From a checkpoint of a small transformer trained on Wikipedia.
Size: 9 layers, width 256, 4 heads of 64, vocabulary 2048.
Architecture: RMSNorm before each block, no biases in attention or MLP, untied embeddings.
Each number is 500 + 50 x the weight over its row's rms, rounded and kept within 0 to 999. Layers, rows and columns count from 0. Numbers have three digits each. The size before them is the row's rms in percent of the matrix's.

# gate: layer 4 MLP gate, 704x256, rms 0.0528, rows 473-507, columns 128-255
# up: layer 4 MLP up, 704x256, rms 0.0528, rows 473-507, columns 128-255
# down: layer 4 MLP down (transposed), 704x256, rms 0.0528, rows 473-507, columns 128-255
gate473 099:578479471560484521440569653556485613485386523449441473535510496507432423445574484523480469527544487521468448461455531506495589453516498517455532533450496516507533454525531518403594494498501519502519534471469549467475503461530502530462509440550424600408510469503491461499455557462493438477601473533646548501493548487430563500406550503521438534504507506468598574481447479574468476575570
up473 104:503374450495496511494494530508444568486545478478556466468532485495390468434562550497527396521580569520541431369428604514470556489414483481411467486583514556499522469474438476496530448549545606523506491501438413491519522489492499493567472471448368516462427452416511421475466524538527531450548471518613521447521544500478434575461571554593537520560430479497459567531494540545504464494537
down473 103:495433537428446447515506466450478399596558437559539408494496388505498612429501566547543402488458513439630492463474530432465460434414524537548510505506468420567542496481521497497451524457582571522476444514455470461578527586490434538498482516477488451606519506456542577528519389574465533538489531526451383524569593520640472470458457471591514553488507452488509491514586495490470489448506
gate474 102:543509406625549486540505495500593456486526568592492575447556462502546498510480461522489474489471560472473502511457445541466462592478519582550496557556498545419598512551418472402625460451456433428478564478513462515455550473441526488517543508459504520445499522493432565547561458629573494507485606486550562507476441484499558508478478566459368466505463487481545444457547577462537410545630
up474 101:426507418504541489495432474513506504561548530529446486504619416365438480451585421572565483451527487441502469513631524527522472565557562504562453538475435471465436478525503548573521563457519525560542380513537488511574508501552458557534483504496550479560547451439445523584512500492433451409438581473598493558572478567542481512497449519493437431530482474520494530571521564500498526505457
down474 107:521562531492447500538509553513527490594489473543421441477541438516543490492491481487489498448366511516602558541419527563488441491527514511549495461541497442541344452531496500517516436418502564554535452432494481401578505519472407522506530570462479454495465551387560516482478547444545454491479441624493441405466462577570441401502463460462447534535551483500470592500432471497483476435475
gate475 109:545680591472518491462396534524490430508476585466450487505451496518532426503467539461495507537457476464465530522496447513484479499571486448498605511488525441549501603469584517450485475432464511520435489503468513482535550435450479452473449516544587528439546527439513525482528501429493544496591455519490482595448565528487499453500410516480495501526527421493474544459463481567445569551530
up475 106:443449481518507518615422570527541533519472488535525422446477531475557484535521519555543431461548503502427482480433413492514563522509452455579477434555450425525440483602600444443524467535520449466524528460526486599399530414479451408507518506500537487516566511437528498654568567523512532439479530453505460429542408515516445555440439531507446480437550508540520482552473467498550547439507
down475 103:488620490535518497497478508504526474446467544520345456467511524435509451441548496546483464524542503464445535528451448597502561539442441563420486464525452450510442588566430566564513584453431472481580505390506481565520526429415492411484481523465494521514457462402550486518511483585527508355588474478460407492493587434477483562531416571477514437512458549433483495417507421484628534483484
gate476 101:498506432587490444459474513528458546439534546520447541477458547493556502420592460523517490507511525440506389513451492458535446537527503475569510508415422549485487492456456483426531503511536557479517536488514509512502464473443700608550506460485463516427421459505511459515562584565524484535473530524575575523556502517512589459551546606622498445448502502511577458546558562563463472570517
up476 099:560544556472424455464576521463479563486392482383470535553540504379397482519452506587521466543463461556415511521490488550499480495511496515457511428461451459494421512427516481561454429527454552455552498514515457430465464423434419506438421547488508536502435503442580539539496495467583363508553515496404500601455491460483617528476462448417581473523548571502417473507546496528554394518531
down476 101:607584575518496494471493482561547651484480600517466492398484518460512396446535490515469501479537454513466449513511514478535489540486559428429559484570529592521526425458512487478536419596470427421521544551512440528538457426476614525634518546554463491450459406508559536540562507468514474451439537535552555498529444550484598481480545560586548427512434541427528374545487556475471516552472
gate477 094:487417518509427488579562526614465452528395534527486454586485376479520476539521568530504494443482492467457535559544450416546507519535512558585424559511482511493557618444512522468527474502517446496511538548508454450540478515496582408452517554555501523495518503490425545454488470449452482471521359523506519553645500529489443494470501488524434521551556511492475431572568423522444443558544
up477 094:481497584424390462499541426569502562530450460433565441517507485542475462521406547442445531538509549491466489508514542494531525443485461532485512555472531502523539580406474489486558495528443487524525543535515353454495419505535568425527527513487505481473518510529487525447505492485432507582559422474492500562621461414486466554421446507624483561594508557540491486512489429522485457486539
down477 096:570518570403535487471441481449523541505490478589501520464526549457501538544488450472415553471489511529549424504452560498523508479470369451468564495464498533498510494481480468538446566447450504482545404554469413594409487436496538455604536543478470533500519512436501454425489496500580519545622561456462557533616433448488488441448497487537549490530456505479459448515482445492568485481457
gate478 088:511512558540496500505510547397511525435441582519555436489536507420412551491469455532516512549510543512591502445482525453552531484523502507574523540421491425524490448408458551461484436487454448577548541517471578464475437477543445488477498465522512485508447510567509547480436424550528451507415554501509459534393568573535461479515495454477481456480433591543526480420550415497500477450527
up478 093:420427440450484547499504460540507540501492527493507458460483462608481478464488509535502529560468521381445485571550563536465516467464519579558490413510585541477555516480470547502508544535569472527510500523474474578570500558560595508555544585460422513635468414482436561472483483541533522463492491436497531438565564471391391552535468559521505513456517487467471544505541590488426506483444
down478 088:452452538485465563450547472610427461523514482529398523534502528517483495566441516534478455407487491410448536498446544554488502513475559494462534452457440573390535454575534451521518479548484506507500471488553504516557577577434516526446582569465517497491453440495500615517615548499435509402420493441433545461513440586500546525476505528474457518435566483469491493646465529498525527516501
gate479 109:481494543449496497508447500487535489491581455507488403494569599458481502545541513478508561444441525490492500485477496580404485497519497488622511419511454488410503524511495577468579561427515446526423576497466500553472497531545534465445510499506489610565518528380511472467460434418443472394528524518498485541553426477476481447475441379497438467435529552477482514477420442512467505520531
up479 103:474520651545410449566498563430477520607416473539505501528524487538559523472438497442487463580498510579437543494455534521420499581534487519547544504474522460486546550489483462447477455440406529423464521451490545540445414407469519423460460440557543441533421497491460617482559433537482427509521484432459506485544477506526585470570548645536464401516545454372423543476487434507537481583544
down479 103:468471612527464475520524505475463553429595527514608471518568578599495502563547450410489517509496519497470509473431618560617552451507562565558544490480522469477543475475449565481536497541492447492527558414476479540421486592504584438434547519564599654462500570419481494472512375494459536429524495515551537501528566474513500424472483425565458581502526537516414394462446423480572510508474
gate480 110:511522581582587521538523437548471597526429542552399452515448474466431514534537424539478474537568520448482496399544490534485482461485482424467457518493454539600537516520543485390527430441560468494448535484481532485508489508486451558467438511554489442548531476498489692483565563516547547475462458457504504477455511508531512502576536466526511556574451534537538476517501525552500576498544
up480 107:472449459496484539516527462621466423595511548519456445370419537488492513448558453460501535470473613533511496395493481418499454530454459462508478478476460491584436517521447463404423534504411523554443483538533527494563494528537487575526453548466420517485437368401543565467457477528529464498451498479431565443462522494563447543488463486464477521518516544562611511509401563395566442450529
down480 108:484509507452500468552558438537462468436516436554529403479448562474540460552513492469503452445503472456507508439542515496577517527510504553477510405450485567494544486541488514604499489554576463525500453533502487451488423479531545495490487539400455534505517455522519478556463454472548461507504544456564487486486492495512575510602421442422623530498502359521559539480496502412502389619573
gate481 100:511487476546560481521421564528611421539550456456472539471534574488489524548467461545525473480531438555465508538456493517490526397495420548469427489419429482521522507570592549445528489499551559464526518514508495442528416456518510522535482501502601498413539492531464558520542465461490526479508449459511490494474519646554544504548322510537531466582505480623503363485526463511526487505546
up481 097:479505529497523543530588449424403460548509475505508538544449510537534517475499497525556468560468522456475461504505445440501486416528556548610493492478508524495552558504465504600508470493518472514384602468566482569490618498452544524463511507527424360489540485573510560412460476540536642534500510471444437472471509612465555552517521524522517476484524558449409489516424550421514548498467
down481 097:495501498532456462508450487602519576448407522436503475410538443468549601559507521541551436575496530453515424502450548456515504507467462460481493579449503631503480454425535432574528422467507499491552503513547485566402486503528542445498481451497451517461447475477478487503430523469543478544537602502477500454543482494531470510622587462586532475561498484416564510609466419607501531433443
gate482 109:439581551472629482569539499511496508447541588498422513480436468527533405530600406550543415477559487492565508577567374447574496509506542415527535581513496502528440517466483418452475495497569468560396570512428493461485443498462526536502502528547538583431445507546476542518474541497516540505497396429582556490392542482534559485520474479541463564565485514556610606491386521486528561509598
up482 104:516546439474485482525560440526446546455474486512526406501478533540449479511520387510469563533423468498616496534510600560511473544612473495571534446544486540489576570503653486494469395456516467481559437495485498500577572536525391465552492510388557469510499535470502460524537547511495470484505527501458482497577442408576504487505485539483543556589479496555463506529417458526471484562481
down482 107:470526459459378449508408481473577525496420557586509569534537482450579476434521572577456517512511457487579525441524480520527417428516471503525486524571511336507526485571561490465496525410494492523532464419491447514473589535621522556473461466472543528607509506517503528499492563549522397501547538555570500467534489426552456447544492560443439479467635504431513499494482455536474533463554
gate483 104:566580525444547509531458509480487545522577495520466459436550472497519525483588534494531372467622643446525497414523514530512541474383487496484535389440520516467485466477544511484494505571418566458424531528568482472416488493514495490531429522509422496383563449457589499533472450536550538508572503457534545491456530544492511484547570489487439485467520518480440459438476499508558546460520
up483 097:483493554426511444558516420518417482550405394576597508452557383545590419445506519460520471514544526549561539497597534531451490465471548543548579492488505405411508534465546600505521490448348432494467510485507448504487504582396560497570448474530529488387438507496547444484464487499502503476516584539475487441579426530537481585465526406515608488458526504489466450497469536557441591467548
down483 098:410540489506500564529467582466564481433485488444604507525472493506415479497489492557434654496500472447494431515446526476523456474528476587465531519512507698600537484591383415487532518511541541542524512510535564620528447412563457479548518490587523486616505514537504481583533534506458508488419433502511461501478473443553452487477464528506555443534408530469558491517521478484458433531408
gate484 095:438552513534524494513529525495464529524443533560490580553507521554557485522555545454519487503584561486411437581516451470531452461503447540528511549453382525498615414468399558478495365487487512433430508439407506448465547589460499501495406449461380468427554499581532594525549527523485558524551502589505561518472549479498423549479479496524479538457496517489553468442490484466621539496631
up484 095:568598464488503383581563465443453549486501564516529536453466506497559508482484579516495516497522410508441552480442512518544567496444485471549492472543542556395434497386520488537598504489464373468542449582458506557585490605573607537538561571525419499510482506545564473539461478481498453444480527495539507514413515524441513509490507403489525522423486568497414593447589543509509530442522
down484 096:550525560584477484591517524434537571468544485493407559485517548486572530433490505478481469545463498425554567447486428548544488458443435439565532463490394506517499421476484471475570441540471457509595508570530490467538527578458557430534413591474421475526467518553556466490550485510422520423618506530489439519424540493534509494457559494462517527480454503505482480417519567583558505473518
gate485 100:490501521468499525514551506552472514454592490567513421545457513530484437485529499564541439531482489468579559511437521494587537523450516438530567474475555429507473492557524531514381480530511535463473518533465505569454521502499480484483417472461572505540419503379417552486507544501515502443461486475505538573539500517531514461680562507552401495500534419493548596475456490446536374470448
up485 096:458468534410493477425495449512556475513526524415445488520596461574496504567547504489507500490522547492579519490562480508433541575484596447388489567430551480473457544499499550411451530461541465490474607475581470567510592579443502475453482506497556561475516502507455491534522598490480549524494487503412482577472421462485538403604515483465461478554523568406516494534428575498439567518510
down485 097:514537395566578507590460560405540518461473450563554475503512504421419480491496514451402499499541531429601473487547466512565471431547477514489503443562553544463479437451423471500506532612422450539431488479535568553556463440582453515532533463500485535541526506446438471437519478592489470382466544436537503587461575496600518630520426542652425500560481506402486418547488464527494306496483
gate486 103:389516528452488481557602453514447510544531483528497441471472486484620527461592546486552536489475478548461444435486487462488492481535535480522555430466436472523496461572513536500443457467513489498542526461432504498515652538508599412438502559544423507508444526524429430481414444468567422355477544613495450556556465536454521493589522430445539544450546524461464484449476465470463485542451
up486 104:519562484463488497500522447500441599533358511466492480365563533389438516396528507473483549556521518428585475451425432500511464557584471570486523429506439388577444539626456494528535432504477523457484491499421474497509547508544519540557455561476525519389434450488403453558496465561492404458521587498572469519447615475484579520468519584495512421382476534453449520550510593566461607563480
down486 102:507426487417599490541564483479510543488560486468538511416447518515492492505458577447428544487527547511485492618497492576465465540492444529560527429525554531573514463511488466575543557604425457440506523441411431463552571489420468501444545508545521461552520396577478425503589455538495468452567497494462554379486515495565469510593516568490510460472417461433488545558458574588511542516533
gate487 100:428432422393451521475454510451461492552527515432499514493550485406513586536500435465487518469442449494439500521556496509536476502515553507539573425546526449473477438494605598520458590537552588545521495546448477463567449442515420506462553448453522529501505569428510428418467437415482486473405537477568483592585456577494487532484503407500533461465581391498498449601573528565474494468531
up487 102:487501559518495530523516432582478502542499484520522566427444494492515494458460462505574424522548475421540442425468535457476486534498484531532529488542525509489457505428503454470500487474479461496435470469487537594507544522520503426536446547449421509567584514500488474511606466444562529518500541456516545539516486541519526412433502527521498507505472539610476558432489485448541450532456
down487 101:470522463521446494438548536537572573477622578431571517520450513588601600496476458404569393466455538556472526506506506429434542542535517448513435573476372576488410413453492445463571426474488565556510442525524498427497502452458457482510505399512542515393473557533525524490483512575451576466448458528463462486507396510443488542554487416479452508540620427478563511476460461519533581520442
gate488 090:519503499512510457544458475584512591401432578539461529575410484481495511471519516496537529455485520505372484525410475480492527488480480531462454595449577443524521501424503460452493425431480507493513574543524502498556411473468492453522477568523550482444414456474587490481520465492474439403579464538435483544486474518495487467538516352506440463467468404482571603598470443463508462460537
up488 089:514491528419576460496525602495505439473571498470502517485510476603488493531504498506482494528566541447567586574483416533541438518444632493536540409480511551590532575509576548456516620529470498482394454551513420461490551541521510479492517494469497494447597481534468498459474512506492531592472477497541517501493487431532561455535513541454504564571490603436493515434564402528378495625511
down488 090:525522566418525523528452537470387522496514548554452617486452511540489520523585508460517493534536491504526418577531406414519436552553564469444630474526479456457542505456517481484475601501439483536391515497520514493481450393533488517462421580512535481519547477501497517442471513494495472547511497437665503590524473474459501464581473430484473554546595533326441544468484425560490517463507
gate489 103:470610474520558504489495458455498554484566405566541418566462503493466488472554484446505502450539490563522500446481446500549495530461437472422530462481442541539573531551453548518474442481481524556488614441461481469490481520586443560480485555563512452489382450434453474470526585507516470478485438514508520460496532451460553476539501557516464554528446509472540520464475557508477483506481
up489 101:569518518518458511417449478524543527495422481490420451483569515527466489478382518518545522534429492373483508537474470518477532535496530451479457476445560476579461552536560524480583532484473522426516492518529508572492427541454498436524510412531537588412515504573455523560444581594445514575535449503526504562506583472507484458520568533526547504473496509482541471470322466462490602510549
down489 101:469505560489495508510505497409466462478613472618560534604494506581523519517626529509465461498381515545570445462573440513512491536469462473508547526503453572528463481472408481507490464505407503569426676478527552528509483480539504562416544526493481504486450552421484454491547519558455464487510503496472465438482480489457523536499495604506468485565549524529587589603494475502514478643455
gate490 098:388505372554601509554482472455466484504446550511452638439500495534473470419502461575444555504404478567435562539479485453554475488490470549510591471443468496401445550462451532546477468403498573405447536529483486475480515357448511537443567547573431536463533477490494516449441492476438466487455502530549609447492484446499508488429429417516458458577461547472440482576600530538479603561565
up490 101:519496562468443457477535565501550537541473595517487481541458525469450416555542577546544431485600570501531523523474519483454579472481536419531426511417512449579494500482480502420503591497431504518425499570535501470505481544560502460488521552536534466470552459554523494495473542507544549583600442576409532608566547478421497493462547453469526588470531513516541532422403386405473439402532
down490 100:336509567521539479472498517486508531479417547565427506450422483486419463533457482590530431461552548558522472537487511447501508472396525527518501517483456564533446477454516555465475527490433539426373471481480406522481491521562467425519600501538530422363582505574491486387507518509534556483510462567510542491554481472424416515515494408483462540550461515425472498565421368487477556483484
gate491 092:641559519540454561533538535451503462508490572565537488562549468404469456511498491513494539548470458505503441507388323514413458443497607460468496486465483563512465561488466459411457476467526495556533541489535473527536527425548558511481438446559505469459532551539591507435546470502606529578532458541439613660388576504436541475498442510545536493529500456488540428505586553533465502544534
up491 090:602554395554452516483464515535490401528548476510574539503454434476427460465476516506473476562503499429547437579415482447467440486526451473386479463479513568519493544543464553533523438520406521523457497447518509495440593514537485538547475486436470462494439437497573444542557452486511581603498505555463513578485550469453565582552397601524570496578453486502489447435558519532473431520531
down491 094:443482485482562479452433497481516437494505394516491510442448538508485437566450526445502383494431507503408461586452607427588534497488402559390407454596491453547625502487433469557555452521468449375460478562488540583514489524502525487558480482445464451485421472476434495535468482461479623471558582538474531499598560514562541600489498485466451513553481578471552541506536469510537470489548
gate492 101:448522519520470444549439463544370456537474545486500456493472474419522542615546540436422422487455494573573497430438459374565570442498481496536526485470481538466499492590466549477572532530505432545472512508594543435532477586535500570421555443507457544529502505511510409453447459465490457510413487546373482483453501522406469485463482510492427574427511520478432655589548528478475489496506
up492 108:485596430489562482580559462517473475471507504544558401450501481442492545470554581440467509499609534495392475564445499448592569443448488456512516482571480532465492367499462507555555505640528525555485601530383514526541583531455467436472545504485494507545467483464486433415501509459497623525529466572508493469577536520518483578426432477563591495490526555576466518494626482557412559521516
down492 109:551449478505560479507504437462548547470526507453495498530515556487521497424435470543512561456526512483413553652511474519472460550478442444554542492650453583545561584436526477562549416434562518501483465574417454561518523443451479414572522522449487469467505499509464578552499523429498464455592470491517539519529469526522539536509431428591562478495431490628546435482549447515497555500541
gate493 096:466467510493507529525527539543579469517528506599454558520572437422518474396506541495567573575481447519491530436613472470441415484613542488572452490519387440483541544480559523421570499498384506527408563531525529503514464565541497401439476493569521452459524413491513516459529507467500488422480433551550530513525429478457513437500455498453496587455560472436545468541482464534547465473577
up493 096:508433488490558430475503598538605550498543508521525615483492493486460422560523536479575459458490506470533489603488441457485447535544524474458461561491492546430442621481461507529461500536562481562613529519512513431516441442439524516497561531523538550447497483468532495475436495573496464518483565546512476586512550517567527532577448531387461451473557518499486463508537483487594481462491
down493 095:520448480556518476582507534501547556498476460471494516505590484534533436534503443560489491493544563538460537575478456477434474556577525441504511504550497553487495562536533489537476456461419567503497528435502502400510472457424480488415494382441478509519556492465526537496407495538602472464479578518462444514436507523434435570530433413445510519497539493489494526565545561440490454504495
gate494 113:489543446475507515456576480508452586471432565517357516569455461476511457631513501457435489467460386491420524492569483485522512568545530494506525601533443514554505522543560439458582451427489444457447601538506455463511436554460417499458524498506521543460528435572473476537490477532488536435613547533488477536469502470534494480547497481409482603505546533480547527460528479606464623487478
up494 107:565486561481489531434616474446471558507536494523438541477560521474384414492405549510539451564497479612514531482522564539465514523550413482448462483516537520488554545512520510483580531412493514397530383599530500535539495522568348487507477470521440445579481525576427511541517439513574547518493584486451547499510510508488562451475507507484513486510512559500504455512472482494499625434491
down494 108:579636467476453485555512512408495458519499442603520524458537478441440516468450534513526466532505561553498590441453491535447513440479537470428462465524561433517462539497441491430569540459477480485448397559537491588616407502528516472582431566461526466511572462519587528516410484436681432543511552517487520546495490490632537542509615435439476464534443460520443483474435453416496423489466
gate495 098:507522545394565472429477428529593537560535435445571507464526546486439494488495548499560495470521603511548550522539488551450456509481570528550510450562554487515447516488565582402468597546440471491488486556481515533515506544559495520537560534560474492497521517431521562460437615459443525555459536605589489477524586437546512494499537541383452467482488418481482429482524494559501529372445
up495 096:522507489477536505487430468420519515481468526539477367460485601513520458590518449437512451532485480429595404509552427471641519508566533476436476493455488385633504426648538438490464476523548489545506530554595461525454398478398475452396449472560517487468539535546560541523508472498413584465604604508525370519532568477434532444478443490520457491466532472531500407492452531468431538504451
down495 097:555405497505524526415523545531518507528534522449422546511474438528412419572453519608454445493586419588461536512498531514450508513522387521506573491494512606481492544425544473469478475489462478478490505560421455505477553489492497538530501605398490495451433447508511524474507497515558526569455432427511515389452499485541462543495457479506518532555389475474502544620525479451545492496568
gate496 113:525527580517464560499514512456459476552533553447420496474398469437527437593465448476518411506471515525459518509558472511534471452467573478505507581526522578508495555484481494575484407419489526619446529511430508445508454532623512533412460498564479537392459537546493545405532536575471543457531504562469560591343522527525503526518462554483506552519523389440585607605421503426529582467567
up496 106:431616409443422536521528413514512533508472518540505474416439371459493606536501511487516491525422529525446501570533521469524505420507445511505570563514559489493443441526427537501557482532490462484416520394491531544471498588484401544489513444380440462561443497427568481524438566473509510420582482535523481541485529516498523439548534384453498491427436469509593571428464559507398478533565
down496 105:483455547533454438482516462525391543572470514498456491546454566494506479529578546509494450528533584534389438492492490477495485460460418517579425553459561573427535437482424507428452523490594544512556487468448502419435466460432453472493483491469497468443564581426507515572469514467513538505553537434542523571472486519476563494486617533462529525518557528495496631521488497524527570467479
gate497 102:512454549397573546502474581470487479511430477569509484502525524513455480497521457455527511470496554567508508522489508457478528493463569494501527537477446451514507530551600570408463547526453429507539561555490513511567515497385502487498575555520564621502487576463520402451430526526483420509525542531525453601597464521568437500444425469467467422475556473444426513434554479481549537388548
up497 103:421475609579464534523536620589565550493502467476543500535507557502435494470503516548493531459520519551436434470513543546517493461465486532442575530456578536542527525564464558465522486536395465604486561521378495468405450410434454510584542533549503470581480526486536477569642522577452415424525418501530378423440472434577522497471466593507454562483480510475495459553568426414506461551567
down497 100:501540542476486487392564505487478531508484479565425469459467458538544392522448428483509479490468467438487504472473442493477467402529438473478493569487484488448482464456437505558486347585557455476469495497562574546471536582493441516539417565559488501483452446554411534445568454349532519524524458463475664444537520484480557570516549562454601510465517527527583526516442554480392479515508
gate498 091:412474470429505520483547545523523454558472529460466540495443489509426530523570469493551577443527560530452465503432472604533383590536515466577548587515504485526477572565427417501528519482576554546506534506455465502538496466509539568481521568523516556496489526440445401434465485512439511398523544517520494409541416447473498553424516453407471457502406553462482530560593590528508453511537
up498 094:566548533543426496429481475529450543522480469431538449545452562463504469470455559508521470529534463531483546383491544461520534406494536539473508467527518506505609461505589563483363517557515472500485485473649504525409520589527505483582442464431384472536483538473545488537621445532476489524470430622474462468469571454466494552612583505588581524588498421560425475492479547521611458474455
down498 094:488523418462554422524472532492484474438390537516454424568557454512450434499532487487484470499585434490451459515588508553443485567451518469502463481436522473539540500490555498466509499638444516441385414517534484480530527502496628474475562440560483546561498473572550547586436495565533525471611466414568475569534481458530542465492609415480467433457493557496531536431517415481429559531482
gate499 106:359455522531476417517520544495479491520602492512475487512486477408602460534544475470433537479514422485540476499509600429473448491537430486503468476528505429552494470423504494445536472534524523433471498448513550583437511431445503527454518526447493541518514570390508457446530468537526474419514512616501486468485640471519381466457591488521416527479542446369433454495525502451509465519459
up499 102:564571500506528482523581503421488493599485519572493435456461473456521437476550457580587377511515483511568578523522462408565393463503540420493555546437527555503581546577491531493470473539488503502456531474506509464524488471580430433482605578540420418523463441505434572527563402540612521590451511553535542523560486484462459540548547564511431450435471584496518569498406414510475518516512
down499 101:479480399579472486565522562485369470471481533390454436424517506515460554436516538604517504417477526553469548523524525404538533565399453466454494521521514480518479485484548530410475510445498397487618532443447519531499446535455494509493568532427549523500491435657499431508477401503470549439504496487401507511519531496445474466470617545461494474487424470432547551535445535464439457513462
gate500 096:545546588441570432463528495530499456454517564480489619538495562421471537620520495536448436493469464365512545456559417512483475541510583491534503452467475501503488528499521449492535551475465531504529498494574547565596561459468534457584476540498499485501547549458541524517397569412450498589516395431520475557560527490537520507565548504586490528549606440544462493541523524550568479503544
up500 101:551582553480561453433547557477547454429605574553557522595535530477448499539523510584489428445526603459557533529499486487500490470470526536518538518439455482484475486433479515512437484566457561510457495517631565593528506529505624487495491485417550500508556431478457478460404554395456510543511469535506467549466493478563556520539492462663566525523560403528507489507470448499513485503489
down500 102:516549541567519560492547498501433510567520463494546517468470591404470470442529465548457575467526456599539562435416602447522499533573435600493492519465515525563558413482579478522454470503483392495424554490445424530449514448529561494550479522566580554553537470486454450505484523523619504444458585445514512506421505392511468565398494538453549472534503597415479388498471510529515498601488
gate501 090:518529457447589449454485406563560499524514445534528484495457488434507566428520562501487439521499589499580504473434541460481513414523488462437555438481511490460588428504509481473486550555431554528483570497516445577477502509466433476522421442517506490409454494425550433548439583532513554515477492531582504481577506514479528649457497523582451487477512497492440465486460412519534486517521
up501 097:477514522568558508608500523551577489519505465492635492510545463480596426566504416467557485508523424507542506395599547501520480460400500487419447519461502479608517540564488595443468483551501414517463572561507459471453473493544498493578489462469446544401441564561540435538412420523453488464480578545436449480526429443470522484560514528502464476502545596504586529446437537540425534472391
down501 096:506450473428443635523567455430415456554518512534558535508476497515534545510513505461494479487507576450394571582460409527522470625651537503576481532534490566551487527502491404493512466574500516446567451420522498426608443547525479479510510499569541520547538540479422555478545518424479452479465477472490515538506553504441488498529466496429508557456477555500516489519595577505448524461559
gate502 094:617481508479469550534550446544567466411434518514516505453573450540492548526582527525525518418514451371567534476461474487432475515525432557539437452553547433457501509415495648450593546475451563420519464452486551426513511440460605504504542494568493522489515488499529481505391576427564445481496485515502499499459488415476518450551532460485529472466470418496527515593470491486488399507434
up502 097:489514450576506537576500455538519466413540581510427448457587457537457514542603500473502540455532473494464517435529540505486465490461525558611468561487524549447471503532459509493506516429478468434491503609474532466578465394527509526485492396558457502470500488465504468495432476489470393460497592487515554511491445396534490452565596386517432523489430599478559446515447491454542518507460
down502 095:525496586558584441477489372492527532512551492498431504562526478534487415440518555452517484482452542481510459483487555522467449502433583485475553509549505501515458467487510552460487515428476611499534495483532545513565553445482483516490519446518505481582553478545419474529447550496518609482444588543464529494490581472590447417546585619516539463458448425506590551451377436493521492436482
gate503 106:546518552520479510511499536432487511520455568597495554466482459471493531592509443510390464387490506521497501537483550569456514522484545442498461547568482453567479561525535474472520450364523551525425484434588487595549534506537479529498347440410546616392525487496518598477543483525519468502446416469540579609451503522528519518492470563516486502432580555428483475480476529512538410486549
up503 107:544498416478606558508530539510480527457486514474485511542405524524419415517478519470538413494546543503552448513500472585527492485490403417481553463454530553517469522415572550547483438466528436509576493554404537440550412575510523545481622482541490465547362541502464442497488475526501567668520507456516464515480606491473552579459486440480470524568472477510492470466514546560470537481500
down503 106:522506511527558587521616537459519505489514531530403486532492508580463580460577500460484468497468511413575448497555441574538385511481426509503537517505460395501470575432601488547472517499566518542478455438469583536563571490546538575541523400451468543560379578489479539483551496538488531577462448413486495497450504484510500529616470456488547481449708538448437534495458549494570609512552
gate504 104:493494418572476620469468610481454482433461474475423508563497429513405458475489448558462579433487558534590560444563507638482521556496540544482531444514520500491472458510463536523492546537463579460514481516604486405470433510492545473469480441456501552404470490527592503646498553483467377476472598459537618505515473513457503502554507504505466521486601502511555469514490430477488441505595
up504 104:491484520561459536546500522470535384512536421443488506580593545482501481457464595494483454574527459622433470548491501577454409519493483422450508494557520471508434534413481543497486509573441501472553565455567510528406537494448535477573529513519406519428432449473460544497517456515551454461478536392431413492499477567580580459526563548573516459502522578529589501516610491547564482473535
down504 105:460462483523435455456503366440513545460548459525405478422455468509499546599474478499473537571558514434519511540517409524481452492535477385614526465521430590542630520516550359477459555532512487421577562422469516459519534518524441483482433523480486439528534439455393565333499543458593540564611520506527491577536494529590487441412475480489511491493528482481511463498548483534513492455478
gate505 102:493543459493372460544512513524555531552578455443524484526475476524547500472522563482456532466494550532471469458466549477509467446498424491506540516503448455540472501468495550564579494478548535514491401485506446544515587587474487502430586532538456449415408535514510549534579511582487424556424515525549527507556475551577450525555556517542548478423442609560557574500496509498476582522494
up505 102:543511481537498504440572536444433528534506442517482527484539462476515550501508501463416438458568521369511427573438472491458477570409606557384472518519543517451555493425455505539535528497425641568447452428593496562540533535582573428626491494427420579480474460481542514497449515529573558577520464469465510460480427534505500423458552567497595526534456392470526521472503563448466450385478
down505 102:545520475492558524539438565482453510530524459473476506435405544467456533504522513538569474492622430480505545471556450528522519456472436489586489556478453446488538546564513564409498457593481504426554518504500581522388486385505463495502523460449581514553582495464449401458541531466564498510563592518597499503440587444529581577503508389526453441513519568514509461543533439410468370482468
gate506 105:522561492447400473528548592476530568533589567511430500499485462452528432565482476466461472530534511545483465585414530515468459582583425362464546518438517487575579575498527534484579536410502459556430522553460509522588459554457486554364503455536628520405477510466531496514477526563540592538496560563493514582555478449475524432517488520484415497459500531461521405500536598556475602517453
up506 102:481440534540553552459489476567446462478401551540502501493441569441500492459554525513500522554456577494464538569536512427489512469494541576503413572445506495499530469501619483457369507507479566502490560485584520447452459426507431396543511510569381545504455534499554583521531522453490493525551427512490503578496527573480572503479494502471512508515563520476542447554470484438557466489542
down506 101:495527431475540450444562453472537534495571527544492510464505475517484626538539543524423384432471510480488480574514511587429440579528487497506428618474452568500569559494569524474525438460497486496442518527487534485529509559479463406501479436609602566396450555504562556487496587510567609625524499441455466527558532450487558431512510497523559429498526566476460464484476574541479606525477
gate507 096:555503529530500468512475485462397524536486444443576481511595544483458466526414607552553472460540564519582603555442468568441513499544510441512527487551526453462413439450493575492486517535428427478538513626548454492464523507372535442509590414544525581468474502540522430579505453559527372500517458543483533533517643459492498468554551454496479487469565504500494461475472438447502546525518
up507 093:596531509534553557459535481502557538545490501417479473486515513477501516504521524554546586574472484485457450439548405492483498425520469412499583498488582397580498467559592581458428500486446486517474556480565483537474509492412518486475536523555487429461514447486549519587619499570499472528437501498464468502494515543471490447505434469482523483511462453460583459467428526433451497510520
down507 098:583518447559491449525465535489492453484508501407599534459609495541484420535518631564541464472514572572603510539483518549423500614507434443557488532666522552455435507451520511506540535508539474531520460577471506487562454573496487523541575516531492556498453469529565489480505419495482515477552428424461497523476536549454474513488485377546522491519322522591446568414542522425508528463485